From a checkpoint of a small transformer trained on Wikipedia: 54.6M parameters, 10031 steps.
Each number is 128 + 32 x the weight over its row's rms, rounded and kept within 0 to 255. Layers, rows and columns count from 0. The size above them is the row's rms in percent of the matrix's.

# layer 6 MLP down (transposed), 3072x512, rms 0.00364, rows 2560-2565, columns 128-255
size [ 94  96  98  95 101 101]
[[ 78 146 102 134 191 138 114 152 139 125 146 119 138 125 173 185 174 154  88 136 117 181  93 162 106 144 114 126 149 135 145 148 131 122 136 101 142 133 134  98 183 186 117 141 100  82 180  82 120 151  96 103 138 151  66 106 154 132 145 129 154 127 113 107 116 101  93 132 144 142 180 193 173 189 129  78  96 113 102 152 106 182 204 146 101  68 102  85 112 138  97 117 132 133 117  73 135 157 175  96 158  85  88 136 113 155 128 118 150 108 141 146 166 151 108 156  93 194 143 111 119 150 146 206 125 118  94 153]
 [111 158 112 178 141 149  94  93 126  82 124 178 126 132  37 114 141 171 154 136 121 122  92 119  89 168 130 104 149 120 154 133 156 119 136 112 128 129 181  75 123  97 147 117 162 129 100 116 167 109 132 127 152 135 175 154 105 139 143  65 137  94 111 155 114 185 128 148 108 129  96 143 120 132 117  94 186 133  74 144 163  56 110 140  82 115 148 125 135 141 127 116 135 124 158 189 126 122 133 143 135 147  94  88  98 132 175 139  99  71 100  94  96 160 168 154 140 170 159 157  76 124  95  96 195 160 102 144]
 [141 133 200  59 117 108 134 154 149  94  87  75 163 120 143 106 120 120 127  75  86 108 133 105 149 109 115 119 125 147 101 149 128 178 143  97 164  61 201 103 154 145 118 181 160 113  80 105  84  62 106 152 143 106  96 136 143 134 140 137 147 129 159  87 102 112 152 147 139 121 155 176 120 152  88 141  79 168 146 127 106 143 111  62 161 193  89 166 143 130 155 206 166 170 114 101 101 119  77  97 125 101  94 118 132 138 137 147 120 109 142 129 126 112 135 158  96 101  85 137 195 126 161 150 112 158 122  63]
 [177 151 138 155 131 157 119 115  90 134 125  92 121 104 131 167 171 115 147 154 162 130 102 181  74  93 132 166 129 143 138 110 139 106 119 175 107 137  96  73 138 132 179 186 140 134 133 135 142 122  92 108 209 161 131 149  90  54 160 120  87 169 117 146 200 142  88 147 102 184 112  87 104 191  45 172 167 185 125 162  68 139 145  91 123 136  43 122 170 124  89 147 140 140 177 154 119 100 178 159 130 133 115 135 124 122  85 126 160  88 104 202 114 158 163 149 186  81 117 116 127 171 155 175 107 106 131 135]
 [ 75 158 123 155 137 127  80 125  75 133 181 119 150 107 111  57 196 140 120  76 103 131 128 124  99 150 134  97 139 110 113 119  82 125 136 101 151 127 147 127 152 108 100  79  85 141  90 114 103  92  90  88 136 112  71 111 174 146 163 104 105 125 146 117 106  24 117  99 179 114  63 131 131  71 139 120 167 102  75 128 158 191 138 135  82  77  97 156 112 131 131 139 147 148 126 130 149 141 182 110  81 164 154  99 156  99 160 170 136 136 155  87 116 139 180 103 171 111  95 141  64 109 107 138 121  98 148 146]
 [134 129 150 165 146 116 117 128 125 171 106 158 129 143  59 173 149  98  44 144 124 139 138 174  88 120 127 143 142 193 125 110  93 118 120 209 168 147 143 159  82 118 124 120 150 148 107 136 100 149 168 100  78 164 159 158 140 125 158 109 108 100 165 165 149 139 138  77 103 121 121 118 120 126  89 155 119 115  68 151 176  90 153 117  77 164 138 158 110 130  57 112 120 141 137 189 106 105 110 123 100 153 153  69  49 179  95 159 120 184 123 127 122 144 109 106  13 148 106 128 174 130 115 134 128  82 110 183]]
# layer 6 MLP up, 3072x512, rms 0.0289, rows 2561-2565, columns 128-255
size [ 96 104 104 103 102]
[[120  94 152 157 136 104 131  98 141 137 102 126 125 137 122 153 163 154  94 127 129 118  94  75 118 142 106 151 100 181 145 107 112  40  98 173  82 157 117 123 148 151 111 106 142 132 131  84  84  95  84 111 126  97  91 153 118 101 121 135 143  77 140 140 123 157 111 158 101 177 140  77 176 141 118 130 153 131 171 180 129 176 129 127 168 108 186 159  93  97 140 133 133 109 117 157 172 110 150 105 202 163 132 143 100 138  60 145 187 127  95  93 120 170 133 137 124  63 160 162 159 105 135 114  65 150  89  64]
 [103 138  99 156 102 163 128 121 121 160 179 119 118 162  78 105 132 150 103 114 146 163 167 167  78 113 117 143 152 202  71 141 129  93 115  96 134 129 139 109  94  98  96  91  80 132 117 157 129 143 195 123  79 133 118 188 113 119  85 141 146 123 137 104 149 168 109 156  86 154 158 114 144 126 124 135 110 142 148 153 172 141 124 174 131  93 167  88 118 145 146 111 134  71 139 187 102  87  83  81 141 112 120  61 157 150  89 111 174 162 115 168 145  42 172 136  93 110 120 127 215 106 144  92 166 104 138 140]
 [163  91 156  88  51 126 118 107 101 115 129 151 178 164 120 186 135  75 137  98  73  96 159 108 117 122 185  77  89 198  80 128  99 150 188 150 148 123 100 179 110 128 149 110 173 102 182 149 100 113 172 115 164 136 118  90 203  74 107 154 134 150 164 120 107  72  80 162  84 115 124  92 139  92  64 134 112 159 139 100 150 202 148 149  89 119 105 107 155  96 159 153 120 152 127  92  95 192 115 159  74 155 153 180  78 103 164 104 146 121 139 126 185 133 145 105 143 134 124 160  97  64 155  89 113 129  93 119]
 [ 93 155  82 178 139 148 164 158 165 103 165 129 109 146 142 115 165 137 152 157 108 147 160 130  95 132 125 141  99 144 133 128 141 175 130  46 158  65 118 129 121  86 133 120 113 135  72 188 146  94  96 138 108 114 158  96 127 152 158 125 154 183 138 170 127 118 110 123 163 140 134 126  78 124 169 116 119  79 121 113 137 162 133 124 144 128  54 187 147  99 141 178 140 101 141  96 108 112 121 159  99 148 108 149 112 126 132 165 113 180  57  86  63 126  99  72 109 137 117 149 135 177 113 122  59 107 188 109]
 [115 118 110 123  72 103 107 168 148 206  95 169  64 122 133 109 132 107 122 139 174 122 122 190 197 159 136 147 128 106 138 209 113 110  95  85 153 123 117 100  98  86 124  93 112 128  99 119 138  72 107 118 159 171 132 157 167 124 108  98  65 137 151 151  99 102  96 135 127 100 122 104  79 152 156 146  75 188 161 129 127 151  98 123  80 161  89 183  90 135 107 106 145 153 179 157  99 183 137 172 167 156 154 182 175 129 162 130 168 156 134 119 153  90 109 133 137 143 101  93 131 200 135 102  98 171 112  60]]